{"d_model": 128, "n_head": 4, "norm": "rmsnorm", "norm_eps": 1e-05, "rope_fraction": 1.0, "qk_norm": false, "init": "normal", "init_std_o": 0.0591, "init_std_up": 0.0591, "beta1": 0.9, "lr_head": 0.00535}
Each number is 500 + 50 x the weight over its row's rms, rounded and kept within 0 to 999. Layers, rows and columns count from 0. Numbers have three digits each. The size before them is the row's rms in percent of the matrix's.

# layer 7 MLP gate, 512x128, rms 0.163, rows 400-416, columns 0-127
099:455540595426493425512578504561566506493473497503474504465426423507434544424534468461532538600594574519477485465571517500519482438453601502488559521450515605382485465532532507429470478551514413510533413444582503489474468484438473426557468487535519537506528406488447602433629504439411478505526492458513494539547459498583470514535536533478557572401463481487485545493575487534483558527516
089:462492444481466600562412385566518507523490449500509536444564546506478506535478463461562356467451499458493526483540436512499505565537490407550502495603437489496507490501474509511416524570491478604478491540395502505551525475474471530510482490485529536468466610426550550543467526453464488554552497553537475426592564469402515524470500524404455545525473393373483550491631457505509532498465
108:500464419494499540395471547499519598518541498484511540574454441495446540502619489441477517438507544502561572443473630481477506504488444470513582511494577456469513463380518531546438511537533522391425506519550488530493488581537506569466498578556496544477533408414503527442517495418471549513499435576498523409538513497469531503543502505436496504491586431579535558533571419567503574388516
094:500533500463500476448529486462580541585470498486589397560381480533464436435501485541591480496451551509417520454451506439464560552536578437518517529564487433462549497480425474535421442490471489464463460459503428551525598437522531493533565608493503433468477512428465512487575472472453498451579445496544543435551497427417519561526465477516481552360511542471549525606450572525504518552566
098:471465476475445445427604393462497540440403470517455475590550484444549507557486502522585441531530522523512547488556527576547600545554604556399506495458532540466483507548602550469483539536594571524509465486445494528419470534506501529520568517491504484509499423474390495481454530621483466558495461417523550499416485519468474658524509508499514506456478486526536503589466531580530458447476
095:472459447504473432479566559485502499582445506579502540506479537535555483429488381442490529499470518607568620485498429555557410550406548583490506508458430523547563432501458494541445501497494502517484579437563480479456529508485514529492429505502470535567558434441537497538562505440524614532465536515612455431438545515506529539587543429558492535502521591524476494584434498488532445555398
094:489525535542536497455561549634359500490382535529473496550485475513490549528504536467433561481537476444458557509457648578448545485407514438521517500451497478493551492516394512523508483573529512483522494496476450462533472500495447512516444510527474515512514503452455552398643497499478591409533534459550612459506522519504469476491469382484567514489461565571521604535498502520465514556402
101:533544512534522492493504516533495582526485520576497544513603513556471553456574539468497472549569574409449519558482442543551475578466486480481551629474508499470443498538485428532423564519563502524467355519489545429585597495481483457413464550418584479455385463479506453540593442525531575454519410493529496440541514423485549522491380522500534494539465538509538508508537541536478571539565
095:504557572509521503517589492633499496486472555571490511525516500525435529457529433479497504532571569538455486424503471444522388457489618508452502553499503491485463563501571429574465466581509482449498551546540452431562539561484541518376523475525425526459511561501534579439471515526501517408513514414576458439552414571543486598508492491489621464471532532519435500522473561478514495588610
096:501454401501462476451496560459506581488595458600513564588565539499520575486454504438474468468544600543490545507526457462519559558515527477523517522505536509526513529530474426567474554575509525527591628408506426563472417494443543464490473495472474499441469543463589554540474475509395552478506524602527520492463476543494492463551486603481570572518571489538525538584600550478419510545402
106:447499473497526562524522428549511621530524446519528547390484478483425512548512450457416411499544548474535448549477546572388521460549539585535489428467525486461549516556391532426537488611423494562441379510491508453489484535557553552448473572505540508509458523399462490530560409471477515470547494433533524508563541379501492479562486491409559495427496487543466535465538499523486572563498
100:596400604511568587418513533506512554608530454530541499490451485529526457454490374455488497546538513448486577507474568483480458567474458492483522477531463434439468565423441492398431520448483543512545442552573596497493479472534470494496593561473405547508516473427474487483454413472430456516533404580563521476491522533505384510542393514518427504498534494470465492568454431527463520515496
101:533540468373584395574458495576505495518483487459459547472465476513532482580608416412520534520490581525456547499511574550514545547441588478430465424442523450479466532472503504480503469592467434458519529486423440414413460517544475535542538489486552462448492444413583486478536539533489462460546436453498523466531437451631569382446451525467488490593495467524466512503519569467476548513494
094:456558452512521515529529467492499517521421483554504416498560582477510544535545462576542597478481543440453385452515528485536475504499547487590556494401529586478471537480531483532408436550487541457570464559533577564443555544574534515508592521464561501522485538486537431526484469467516523436504385458439599462519466506437510461537392531520404567512435472530513404436496591440553446453446
103:441487478513478518544493525564519576465478460535511444494469567526486576505522414505517527504605500541548538511459515566611488477580489599525548508607523512570471597643450575484449556581564498507563478431552483520531467447488515504506424519595543493501505554450458469531578543543507586501509497579500542416470430496506532499521497532550543470392443527456411595544583521493508479414441
101:516488532436507549577471458511402543535463456544504532585457480491455455408504546437560514456453482451467547504531506402508491477521511512462598571599555524342423444513474612507473455528472495434543528524478585510473575519524564604485498538504488569425509521528567420500423482553383443542493505470524514519477508405522517493613482460403452476458535549522465487562439515515554525472493
096:534540520376471446532418449471435478501507533498567449544467463465583503536537425531491494562589532464479471519495565440437464480546506504460522417529535580504455568484446525473475470519428454499494416508577486449453572492492553498411449414423577495437443594407549516590536455460436543507554493460585599450568513407528493437474505548478611511482557495510496466464528552550451516531581
# layer 7 MLP up, 512x128, rms 0.16, rows 400-416, columns 0-127
104:494461434523480570511456439508409458484502409478578499502599553490517543441491522508403439392463445500431452485537500557578447575484481457469510516419526490487508527475530463589470470572519591457473536498426612525518509462512469386477561482546532453573522512454588431598451451507516439463360488574473492473484494500405504545412474460497429504512500576549510521513411541523465517507463
092:513525506505362455506586420419537475528530483538437436562491414462453543393500498551497602483577467466445481543511563527444376503519562565475554499570502497493545514460459491492527549535475499515543577585467450483423490582487561519537436462414506432571585485475548485474517496391439502484454552545549501473543486583418424400453449552527435503457481512460461470487433550459523533491507
091:566495596563570499508499547478492509547518445435416497488554543539360477528460495549477447535587564525481453479480537536505509505487567480487487453475512537535499502458464650567444471445439432517482465639611506580455489477471482423564512525518495560542473485413475470525519499567469482570487505494505375492531476520508510600631490399542479520556466507420463523530472493494438475451426
094:503565476450514434432626594491527484527544479463543437618374471518540467407504420504553485519429514507397531504483545473490556482564602447526500587642430525476462493504470540503505502465464502476473509431500470542532578449562540517452545501419470438492576510515486529503549522441458505510634489478465473427525470546508502499535544474560471553394470559502565551569496491591473503536510
098:541367394500454560518445512394487570454498500542508598444500565565543456501527515481494535521509538398524458498479426479478520537523458531488411529516512574455536428511427475516547524600510579452559573424511529492437430451492457474494517524434517508463548454398442505486520520537403534469573549459469450447537535519547500502477468514490465451559448546587547574531485497415633529599496
095:405513551481535472425422529442618453494442501427555525451450432528502551550641581556448422459470546496542503541431548577462463518528499540537514525502507578496445514525501530503537517454385399535462483397502562431465513415546538548548515520529529516517469568511411474408607464502525465526559458528507467405500500437506480564477559513544561513510519487546520457483581577429479475467464
103:521486514457419534544445481447474506472501423494514559402580463575588596500569529468531469471487489578499567351477531426429460410450519461387523541457499490488471509498512659445518541521508477447483505543456533526531485511508418529540508435503426412443487529501486520448427526460509437480486548512500542489462460496493522557560463452452445561371504512477489583556405468558471442546528
107:501578504451470528503436553532483582537542575573475382489628504471445427499447558500518556528466505479519552598363455448486409514554486567522494527485449472565490507519500460503496565418555500518621421462555529383518488531480414514492512466449511436473418454480506522502563388539555588534522515443468498489501536517561542404537444526484577436484502450494512456503566540520481554502537
091:534468540574483523571616434509536478500426532469513551442486556448524513595488517474531408566488595558474468498442596508498496474457447472466547555489440477472470554498586529442484449538485397490453492453483531442521589462402467440493648531432511537516547494506507521503461569642507512503512511483529457521559488448563547570511506402533541442528518512419429491620509548470531437497529
099:538455477492531480551469438469428538633449495417484531551549508500523443475555399549518487515531469503449457593591554526550425471465517538447522461408450505505505374496466559476444539429613470464517464466473469512542519501505501482464569554469455467662436535482449496448455520527576452449612530388520552504451466463522487417519494534544471571471557485503486441539502411512488468462550
099:433525493435466452500415555493491507537495475516512403479592466537510479504567505571471565464439476466511521540415516466625520497536484421523510505548402481483401416541531459478455508459488565421471534468522491336480462481496482558460514466627549430516535423465519570436598545547603562447484491473514469487477504501462559534415497547482449500459487585529479559487511446411588513509538
102:496518496545519511415495461501577513486481527545463504393470456517502599511434583421569501482408568425495526516486513400500559487429451543455469490497554526465512388556452467539566580515478412560405615492491548535505587549499500461440471479483464524519480593447541560474468459549435454531462512463460474579492488552461455490545480458474502567538454480464499505435590602505437465427378
096:482584590479469411509526519510554610484495541481484373527516512446528438457441520513459600492584449400446513417525529475438520477519490476597553512537533562473528493511551532534486438489412449516517439492534546479455481497592504599467510439614509491469554505499487601484565460509496491386559501504546557473436419438522588515544534564506463443491461465534498482445496552568564533536602
085:477513559542418523481452466548405482547483545509522554578545495545521530578415472442448513491537403535443542432481460486476570498487530466531509512527426474455547542552465430445605513430457445503533461454441450394482546480442475561439451411499404444518487459507498464392499490458469430474488587573564452610460492589528486505506531501488530463508476579543540476507554469591457604582555
103:495481490490516408511527431502550491525435443514453422439544404506415474488456521510641451523430531526429530464450472412550505482474560499464459502484554422483488470510568458480585452517537432488488486554441494514504516503514579534355454417436496511423497520504496591413605507491613562452500532488474505531547556437340518517463442482568506490535489595534558465473476488480471494531514
106:388413557613568562411446442516551547548482486599528495406507442443428488445435457484494524425518506384565477501544636496489550507446497424446473542544518553516461423588481523469577480444468499439524565432521542464508514487487534523453512535476468527547461570552488497516486471518458465496478551628551494501452544486474467548551506474435455501515517498403457515535545441503444479499381
092:405543524550511551447541533508486575568490535509429519400469506433432576540454507439580501436519470480507578561523476524544469506457464587507469555540417485516607415435422469552533430536481481530522483473510488464460416522525473489589540548493536520474612514550430452472458462460610417546533414484487456576432610462483444488486463485472384492485526435466518499421477497486534463516416
# layer 7 MLP down (transposed), 512x128, rms 0.154, rows 400-416, columns 0-127
098:469524492490448441464565452481482409494469553502534481425527548534490509489510498461475469661573544462509481533478552578490437456472528480495473454456506429403560468438520492429459561577570430545503525595442478496433519487551550396428495537503464445436491480464410391585543528443612500513442483508469537508448478474537501518476465553451637394552479467590527485505457467508566520482496
095:505526584500541447507458549561498490486535431467439440554465539480449477598538461600582417447506481489499535551438496523459546508454465580442607476448407470503467459605566512528465487582474524513469394539488498487532532426502474580524461545516470535451537537518571626402591457507532550549488516497475538477483446441539404515508521488533517489622483520442518585534623530493510552517464
097:484591492523577501530479450456522518504475547442475528499546520522517511587458576524591493492391514430447449612440550498558508524491460523549464587454542457519463620477560558384549624514532494542563517402434550482561516423513418404479519430480485498516546564499471552517432538463518531495581490475466533516545530438472450479437400555473566468489421504501577492495499574477480442460460
099:538559535531491465504570549460554495567464551392522498544554552478558430506493553466525501617490528508502443505446492460483613477483454482562407503489435579597504483493459480685579482501529537531460577531536485588523545538545520461469488538585421463465614551501515541546489541459404503413459496442475512552537466587507538549540510531583481523566439493511552508571472474526484495535438
099:493639558555496494534467591461532541564547449446493566533472406490482421474499605547495559467531544388467531515512426438494551474532486502613405534507520440504526559493546468509475552450493489500504543407441428495478471540527523448548417541501500555536555466589495559500447450423515557529520604527483485511604566518419521500532513537433515460555535557459436463641476503506522484554492
097:446498485437556428554509612465530504587434475493474528512478433524539521436480518500426590390496493579502573454489379539547476482479572496472575542541600529454492418465444420556550432514577568576519517472502483510522521459458576448491479442552528556500629455477585508520521430434548524514505505439542465571486478519488592523518507472602542501397558558515492543459537538524534546468492
101:528432496595508466416376519517482494565437518581452513581537396452537501519394550540441497528568479469568501543508505543452541522566468449441408599510569394518528451550503563565545423537517553452481498410490444498492476456509556508495516479520506513494543520525515440472487487524534597572393540401592591482499476467508508450515418431483546547485472497504508553470537430446474520512405
105:481476455447420464445443435521513480436526563503501471501527455405555509469471457570531459513439502469508478474425464471521545446467506566505439557436496496639503527501532486522508516440575484514543526425494472526499449411490447552581583463566568550546536536467549430533418490451559563558502544523442451609434348477578432456536577533590454469539535513539482572528520529577450463563487
096:445521562498499529515473536531400462420541497527465537503496559517555512496529544509423473445515457536412549591462468517488573478457572533500390463590524467503473423520536544633475507531505569399484545402468555432467445516539539426504493506556421506479472475559436409498496492534461517404552484409460418499485549450570424505493424522480510565458442434364470524566487451506487462455522
099:512501445536430489474540417478484514529573470519503508502502478469516612497413527538457412571493510442481544451449364439489556517554454541453420531512548390532575557594505399529483534529542563438593527463545476510425491490450491382420457513578513455441579526448525493505513444497410551484494515656520540496497544590530505476539513553547532536456472522491510547536534506442507517556460
098:488487484515455453535483542519541590422512531589481572472551471432424466524468502509466526438465440501474447529484442468487496412473495488487772565404512473409467582462507554513493527466420468504502425487587483494457429538409393566518455427565479506517470488495567515468453495516431539550456508529506480467479515497532432517521487504483417548509415514445512463497454481502502553460490
103:494583453549481487519480553542572405560587507455495565462501571441389554471462504495546450475466510498622401543654471419521481495483457512422558456464491462584535536534527480466533480464476513574455498440533495569539529503501510469542512505576439513533494495536570432523543467543482483549550458459499455450437503462532476636526610451545461552492403564502502432410527546523507426490478
098:418550584515471522513487472551464483379507507563434473532489516482501477550493534563496494474504534436579430504559463431464566500517532509562492448561564510481554581547480522566583465486521445572478518414486496501539556501569478571535614485548547601459481450550528493539438550561515479520549613360551493523549438484465462529547477536632463482552522528536502452373492526485437482442564
090:558463436594455446428518412506463466574500456510554474357532487596605563575522434559429530534476598454438515513569552459524510501405509444498588540505488497530474509563523463479515464540524488569551475481525490482472523553476533529393599507417451543477417473504419540435532536548512529509527491494542478600582568522516499479509499540512487511493487432565516496501519548593366450495488
102:533539376538516546477551446500450463465466525523499593509437476523513592440563470390509453533562528517602553458501480493516519473524447512540617533508568549509509666538508501531536659512463436554576468452573476533506512428447478561539498559563590560548544430491390491541421475480531507549559477474504484503533462501564526515476531519510509570505441440539545491538531477450485440504453
105:543536484478602517553459509560435437525593493518515530472561477511592544494562498424547473529430464394489435534487509517524526573451445457495429437471384518552443433509625489670526538519488532500516490425486512507507454381481563447436470547542562510508455604574426508516461453526504530531545447468468487427470513521549516566428499507511580557525496565495513434465467492529442440511531
099:422481547514402573513529607593525517481490506524495474486432549477485541530499489453570523427548545494450536516555507505509498460491514575517594557419422486397538520467486547419559539570565515450588437436431576500516399519560580504496515566509542432481466538478422534555550482528530465538598464511479513492432421504480429566504518486470436503433450555452574480576547506536548375462532